Weights of a small GPT-style language model, trained from scratch on English Wikipedia.
Size: 9 layers, 4 heads of 128 (1 for keys and values), MLP 1344 SwiGLU, vocabulary 37674, 63.2M parameters.
Architecture: RMSNorm before each block, no biases in attention or MLP, untied embeddings, normalized queries and keys, capped logits.
Training: 1198M tokens, 4571 steps.
Each number is 128 + 32 x the weight over its row's rms, rounded and kept within 0 to 255. Layers, rows and columns count from 0. Numbers have three digits each. The size before them is the row's rms in percent of the matrix's.

# up: layer 6 MLP up, 1344x512, rms 0.303, rows 578-608, columns 128-191
# down: layer 6 MLP down (transposed), 1344x512, rms 0.215, rows 578-608, columns 128-191
# gate: layer 6 MLP gate, 1344x512, rms 0.283, rows 579-609, columns 128-191
up578 100:165104112090146062128104113127158143128143115173125162146178133132092121173179162110146070152121121139115127089137103101153138127171140138146096094142156113100179116157121197091140140183152200
down578 094:148133126149123085144152156117182153175154115132193147127115105104146169116087128191095104235147115173091140160111105132125131116121151120136153084141154090065152205105077075082098081111198087
gate579 105:142042140117077107130096168127122114140102124116111095144160144128079078124201156197160098188084132125085127112152081165145104121084183113134106168140149142135137120103095130096132094123202165
up579 101:160111144097131158134146117128202121081110133106149131157135099130171160099115188146089118160153119184124123165130147108125138127119055115092124179103126138172116193180067103127100156138122151
down579 092:139128106092186162102072120123173118111095148207142087149092157138107062149097089113120160118088177120159099143106124114131098131127164118109112149123154162105140191108187080052119096154145108
gate580 114:142093067163184149133143068118085103126134141102157199150136123136173164057148155061119096145181137128136107132127107105170132155057102146038121140108098174112148146154087165123119099111097140
up580 109:093164125155138119140094171115137108158142125207111112131117115151128093146147140194082136127150092109150131060150160114113145124204133092168137186157119082095129134063191136114158084155171128
down580 107:091123116172174100118108088090112151128114130138076125163121129177082095121096069193157158132157098167100149114135128201088147142177104140173112133200135121120131098118124086102027069132127126
gate581 093:149130152081112087128171156104164122181142129108163114103141106070139130129100082130150112130138122142086155084146136084135141180073145130118138166184167127095201106161118076137094094124158158
up581 101:165132143093149105148195136121101156111080161116064086196086124159107092098156186206098119141064100143162085079126192144146111098134126137177150160158165081137093170149116132136188107189079137
down581 110:128084069096163155130161124148168135171123108240140088149118105066182124154118157140144078165105126095141134128150142137136133118130152185096127103098099181100142184136157121146145197126093151
gate582 094:163181161051130124098148083142167164164171135105109147165165160168098106118029135098176171164133097119215146161165128175082158149139125157139118137145111157197088151144155108108153136106079167
up582 101:076155167133099147073147097133167132119097135149133118103151131104098114128128145161072172103099174185130198200151164141161181160141113118122175154105116123129141106143163101159088125151134091
down582 100:107138151141125116150131091126102125083049097121099110108114145115086198132248127151151076178179102113026151103086127064133179130080127141176124108130146098098140066103126140202095106172145114
gate583 104:114108123159192158186093106203066153126039150151104136129126092082080109112118130178124095148145109111130170127088111093142119131148102136170091130157112097123132094130119072167133119135121133
up583 099:181094122133122118176083133127092163074127134191083124067116091073182094121158123078126115134111090148139166113164178184146138149147121114086116133143117157119102129163115099097123139119116174
down583 104:133130117118223183137132134161093148158090178051119167098116032119106075133127123081121094103132165158148087098056123078117138141124121117200108172061137118088175154113149101092115036146147129
gate584 097:167130080115116114132032136174144131138112177080152112132149139107114171112148112158180106199099121161065180153144153145141139129095123108177152139175168130105151126169077159113140131136143135
up584 090:120092105073110180198124157093161109087184120154194117101134206167152049114118113096133168204128134121130123124088096173173128157167105094100110123147166120182171071073102194152124133150132113
down584 093:153186133139172126117162123122072105153159119131063125112151142101092101108178175160118108125138153156179112118189122118137170151131155109090180134122153150137150031130092147074125135106166120
gate585 102:098113143159117100055117052107110137122122143237146127073101127125164143079179111129137169153120125089132150112111132055081089093131120131132141170155119112117051156068145116159165094134160176
up585 106:183148148155081118136102155094167080149072120137072163155145102138145188197124155117119185111174057157098133136099070081156148051155083136128177108129183088136162178069124108115155138133162133
down585 107:117120180126138108148113144105069140164116105175157152111193097139150109146174105120072072158233178147088159116102167099140143163125096102111192144095093105093099113194116131150174072105112107
gate586 100:094148117149118114112129192159160181131090144162150186171124106109111129140109105169167175096145145155151104113102174136163144117069117090118141102052133160098113145159155145182120087087119107
up586 106:165096128073100130159144066073096135093175130130093133112114149182149140099081134109164113170167077134166172100109089147081081169159151176132138104138131147071144133144124094114102105163070116
down586 103:129099155127098182108165116122117134116149146171086083106044179147148132113133165129141124108122149156183131135118189133133122092127120138118167161131155113089118146127130130100137089127136133
gate587 087:162178123122136171152131116153124120068154161149132105204147074066155093084119175190176179133143152126138152081075139117150111131065151086173138177120104091204124115146130107140177136109085157
up587 090:114122123111091114125165132110105134115176120116119150104077137100185074206154059089097142119090144066073171166140071188160087171166102102124138099087183102145168064065089116125166155191183137
down587 087:096185151098129199155131053084217093114138146156121128115139138108153162078164139153159161151117167108077113133096171119102097043109148155134076117076054166152091111116147163110122169148100172
gate588 100:104066143151066138132095128162137145175140094096136150106127128221149194126094049114082124133081132115185186108139104054108088183144108120124125182106124087109076131117120117179132144099113089
up588 107:100112134082121165130146114153184119124135095083140076136163133085126113111093153091173122159086141172107188118137116129147159068103130140111071112121134079120161157111124087105101152070158135
down588 097:106140102181145063108095154101220160096126170156120158131211089172128111156128146143134126148046117112172119137115123136110108218156099100098171152119096089086113147112118076080146142151142123
gate589 098:160128152134149142146119166090080090135163114111171133146088163144114147169146130111138159094122134131127111149104125237149111095177100159131213116148137157174089134163168095138130165191120141
up589 103:141082177105122126110148214155139113134140114153149101089120110122117141120117078180095150117086121142170149048127165137092152118066101109057138144074149134131101113090102131169113132158137094
down589 099:145195147175152105039096156122112146110120128133078099075111131126069135152123186099062120127112089124121121112144150092115176145141093140132135164164149103154123079121120065139138122121110126
gate590 106:077125160110113078117177086132170165124107112127109146105109170208055179097120151166157180138137148100113129139107165144133082160140074177141131184138183180129090117124045094127156141161172180
up590 104:135140081058147180188133144079184090169157114101134079146146146103129071132183161115122139165153113160115117152197133148126121133135160105115124130120120169143170170133169172176159120159115106
down590 107:177136128144106165142122148141156140165087134147101094109094129150116087123138134116137094099113128144103151130190175157127202116133140161140125112155085165113118088145175086145105151088040164
gate591 110:099140113099169158138149130107168090130147161099141159129117150147137162125122148110069135118121074066134087142216168113119110089137155136182065158105037117125127131051118092133168088073091139
up591 117:162108145159145106099098118124120154130136114130104110148154047150102073077142095121138111108155140158162135179092126151191136135163170132171128162041132160140090160177082098148091110143086144
down591 109:192114078124099085069126133024107140124145128121121117102185093128088132120100108114159159103107156091102088182123094105136190111145106135108132109108160133096173124121060166185128158127097135
gate592 112:162118126094101129154110150116129162198151125151100104165119108114177152123162143097156134128085162142142127150090151071137105126103144154139082171119160164080159134107149150158150202147139161
up592 115:158169106134159153092119101103148144172125168069092121082134128147103099107130156127110095105191159138074123160145143068133152176118158125174098115151132110083187141148103115151105188124135129
down592 103:156106103135190142122111192168081125158102109089165119129126172121091171146040107159087118144156183160110141182087195081067149171092123123105119163142085044059166065106093123132136101158081133
gate593 096:107158144096107160079184155120110159065185130120131130101142139117133107128091135155174159122110035151157179124112143121171111137098143163148061170091154152146177161083149104129115141152166141
up593 093:202163125088138108149132098125100156067182132138103145110150132168137158141116170085155154105107140115124183142113143214130111130124132135149090179128125072126125177135144145117156122091159172
down593 102:149119105139167149139147106067163133174173114187132137118142160151131090094079149173126125137058168159093153142126122142159125161176161129106117141140110145149125121156184109162182090082100118
gate594 104:156093116146208154174144087137098185188124101118117189088099088117145125138158114131142086143144169107114133127111179147123126108156149170128094145111140214145122122138163156145083144147184081
up594 103:177087148129165054176131176174135201135099081129159146104066083104147159108138157187095160119102145140135177064130121143142148084130120112152148147116135130130071136143150156127073144068085132
down594 099:199128092130204128173099146135131128113106163111131148110101126097196119140085108117096208128155143120126127097149048023136167131110132086176159176127053113121102109089087134135175132144095198
gate595 095:074156144081145149179158099125104079168147117132153100212112126132086147091102116166080136111126121115079139092110131205153126074106124141158145124104159111071123185071131152158155124148124156
up595 096:140168125128133142127098138147178047115093079156069128176118181123093107146086078147121112144102126138116174107143120197112142099136093063086148146121170132100113094178101108177158186155137088
down595 092:144072157097201103131071091090123148140096131157196098103112139100113108095158169111114083077172110105131184150097157128140171119192038181190138180131145145125157132167126137131104096097138107
gate596 100:105145135146131145107145041120122138161076205124162133144103157156095118208175175154122146112104087096136073136121117071154116143103067095124095131099131113159136085140135132113133094165098126
up596 098:114150119097146156105093092111138105096094177116138141142123156137119096147127125156103116095151161195166113199120138172153170164146165027113133127132107108128136124152181157111110102103081177
down596 098:157167153146131154053133141100105086180079118117091083140094147113136095157088102090134104094124170156151152147142117165106094145158109111122188136140114175079111147119174111107116102108119126
gate597 119:092089158073126108106164114134128067113100152141127134179130104149120199131123128173131142149109114101215144134155164075148097148111147090138100146122100155144113086131139162073109082130140107
up597 120:145167113107096124142102160145114157109094132164094149142139133101142115142176113161122120134221152174110135121090212119000183115134129182110135170138125173056127176141193164162159137201106165
down597 115:168153164144171106013174117139187105121164134155150123146148097166206093168133114084141129112167075165174130161103115120129086125171160135233071154171071177103120146178138071137167212079087120
gate598 096:092165116103133174070098145118134154130107107167113147146120195116107081171114082214144181190156161060132196186137168143103112058178070159185149087167201174143174174138215111145132098102090153
up598 107:052104146129111116086132164083096112141131148128176148148160095123145114056135103147130091027125126128117088157135151122113162105100132110095123120107150101108140078139125153156133121079120098
down598 106:206147092102120159126138144162202218130115126174037064108146081068017106065105171116160084178069120175125102126131123145099109152136184126166115103188140142131105168155170054110113083147162137
gate599 095:134205170103147123139173168053130153153143099142043105163120157174139123185093158157133137130125107136162144169048153107119117088148150081091119153189105079140151138120115077120063109069107105
up599 090:124129195162183167121130092122142188135147184170111135139140154126108103158165115090201121166063091098096161151088076111092154123135066075134073173151160131138107097156131164109097167123099090
down599 098:114140113107132049126126126152153139137156124133095100097160142117101113136181125118106053144097136136131101087119145111120179144090197101056163137117110091133155181142116082156122146222122118
gate600 097:096156126181112149116131104108144176150129126220104120127078088156147119136130099156157143160160164112160106110114049098094097085141156137169169104118105076123117141170090132131129120152153174
up600 100:131122091146114144101110055099137137089049134184113093140144103127132114131161105134184155119126162133152149132053127137102126138141093164150128066157127123067098152121100095061143156129144140
down600 111:066172110158144152141108091178124176168075139143102103114199108116124115093131132168141105119171113114135158181111112124107097150128094109166085098109101139093104147156102157106164136136165119
gate601 102:110134096176123164164143129087089149136130111169172147153125152093088143152126134139080155160139125117128183147108104145129125093169154127153097136190136149104168133124145088118143083126153188
up601 107:164064083136129100163100150105057168133145155140111133095175115157180109162114157094122219090111111127156139074090140164110097082128088108102149201096088146183157155090124058170128175128125093
down601 106:155126160143174129133093165171083097073120059076111109055125148170094146173088095141099145122156143168084060183090167145144094092149064136148136175203096114122183108132111163109061203222119109
gate602 089:070144092114084120110137167070186134061157138149074080162141169134150108126124109103167152083152145109158152146111199155128066144109076151105091151141082102166075161182081182084124125141123183
up602 092:126088148146090168128118124134123142177186244166119083158136128168098129135140122139089125172182070178076110142135162149120200120072119154116153135089086137181146189129155162126145146136069121
down602 098:131081066173116108165108170111161123156123093180076121125176147096148090095161162071075136183072100131091157151135172125135082159122129134067111157074143138167197143119141164100103106097122114
gate603 095:120145150145109072145144133134168143148080078121153106127069146124194104222147125165153185100083095111119130115111093169139147122157053094119114107150102088158097099159161158142129085146152174
up603 099:113120089101129152118163179128156137088112105088072176080160153122152123163120173127178178088102069066099105134116147157178155135140128146121141112104147109156106126109118145169153158090108054
down603 101:150133114152130117115059159116190128144090126101076133114092133081131149106194064129147081133079135137153166133135191133125131138151045118108170107125120152147137086156204159209141071147144148
gate604 119:143118058113127064130201122094123104129099178088161044160144088062153073148134147147137183135062153113130050144094129128115126111087147118107155088122126127062098152128125166125182163171172107
up604 120:103117201145145171115096121124142144112109109164134171117120222183092141156116166142118048102150134111148143136106136112124142120114069091159159120133085170136140102152082116139110101075081158
down604 110:101132127109082187182091132141117142112077123137069188138138142120118192148177131087118083145116076199174189120177090136099113121099076112099115125131116117216170125148128107161148139151145186
gate605 103:140138139122113186096185101128092187096095175128102141122156146073096092144153080123165171142101155090096134086071123136156125201135100103147102155142138135139133132120129148100118087126158106
up605 101:137041065145135056121140109094102156151084185081146112100151096080091160124145138103119091100101167154151113139056098132135179108130096076094099126098097136118172141156129089066169152139085197
down605 100:153107139137195139127096128115107116141148114085150168147133108119107129140197161131141147128171097103145132132100095129142185169126184114138080128079113098155108110132111091123128085141123151
gate606 092:055144106166135158111152117111157153166147128092101095159126126136137081126174123131180133151094085157136158156126203146145117107098138163108072176085110164121126155139122181113143114096122192
up606 093:085086087079122103116134128051093074100154157155129136130142074063111131135083097075127094161116143088143108143102153139131097118112061114121170105161112137103124164099189216101114137149135092
down606 099:066142111155156171160126128146097171146130121167130084171195081152127130122072148107131122160172079091186142100139127148155125130134059140107141151093168098072112191167144133133202184146098148
gate607 085:153179085072103118061147132147132099116140141148109079165205187143144179123093099043133196123143134106147166064116133124101089132095131136154149121123119105122118134094100195179138131146147082
up607 095:154076170137101144167168134167100143157100134120065170133085109144083089107096060109063198105133130176108060132114119143134099139127157122157109111119131108153133082056168096104147146110147133
down607 094:086124166109111139134098086151136130123143070175088144115104111118149071139082168144089170155137154109091153179098134104142105158111121152108143051130139097104145079113117103114099127097121181
gate608 096:143118113109187118142078096101040158090116159125144092134129079127090084093095069103143143094172115131127113160055131175136136151126138107150073136122205114110093157177145153145081110132091197
up608 100:122132137162153118069128164192108072141109122176110102126144145177122143097194157197109131048115131122180163158125098175125134121116144203144162143148052177082115091115150131150193187135075069
down608 097:162110199126113094154087146126134129109104147132122136098094105085123110157169073138108151101082112088142162219079137143123143135182128156102161126139106165155169189143146113136107111156136092
gate609 100:121094103158136189125153164120112119095124109147119109159110151158108209107076170111141075129156223135137172133187068142120068056110111137105131113131188129094156094114129123145108152131136090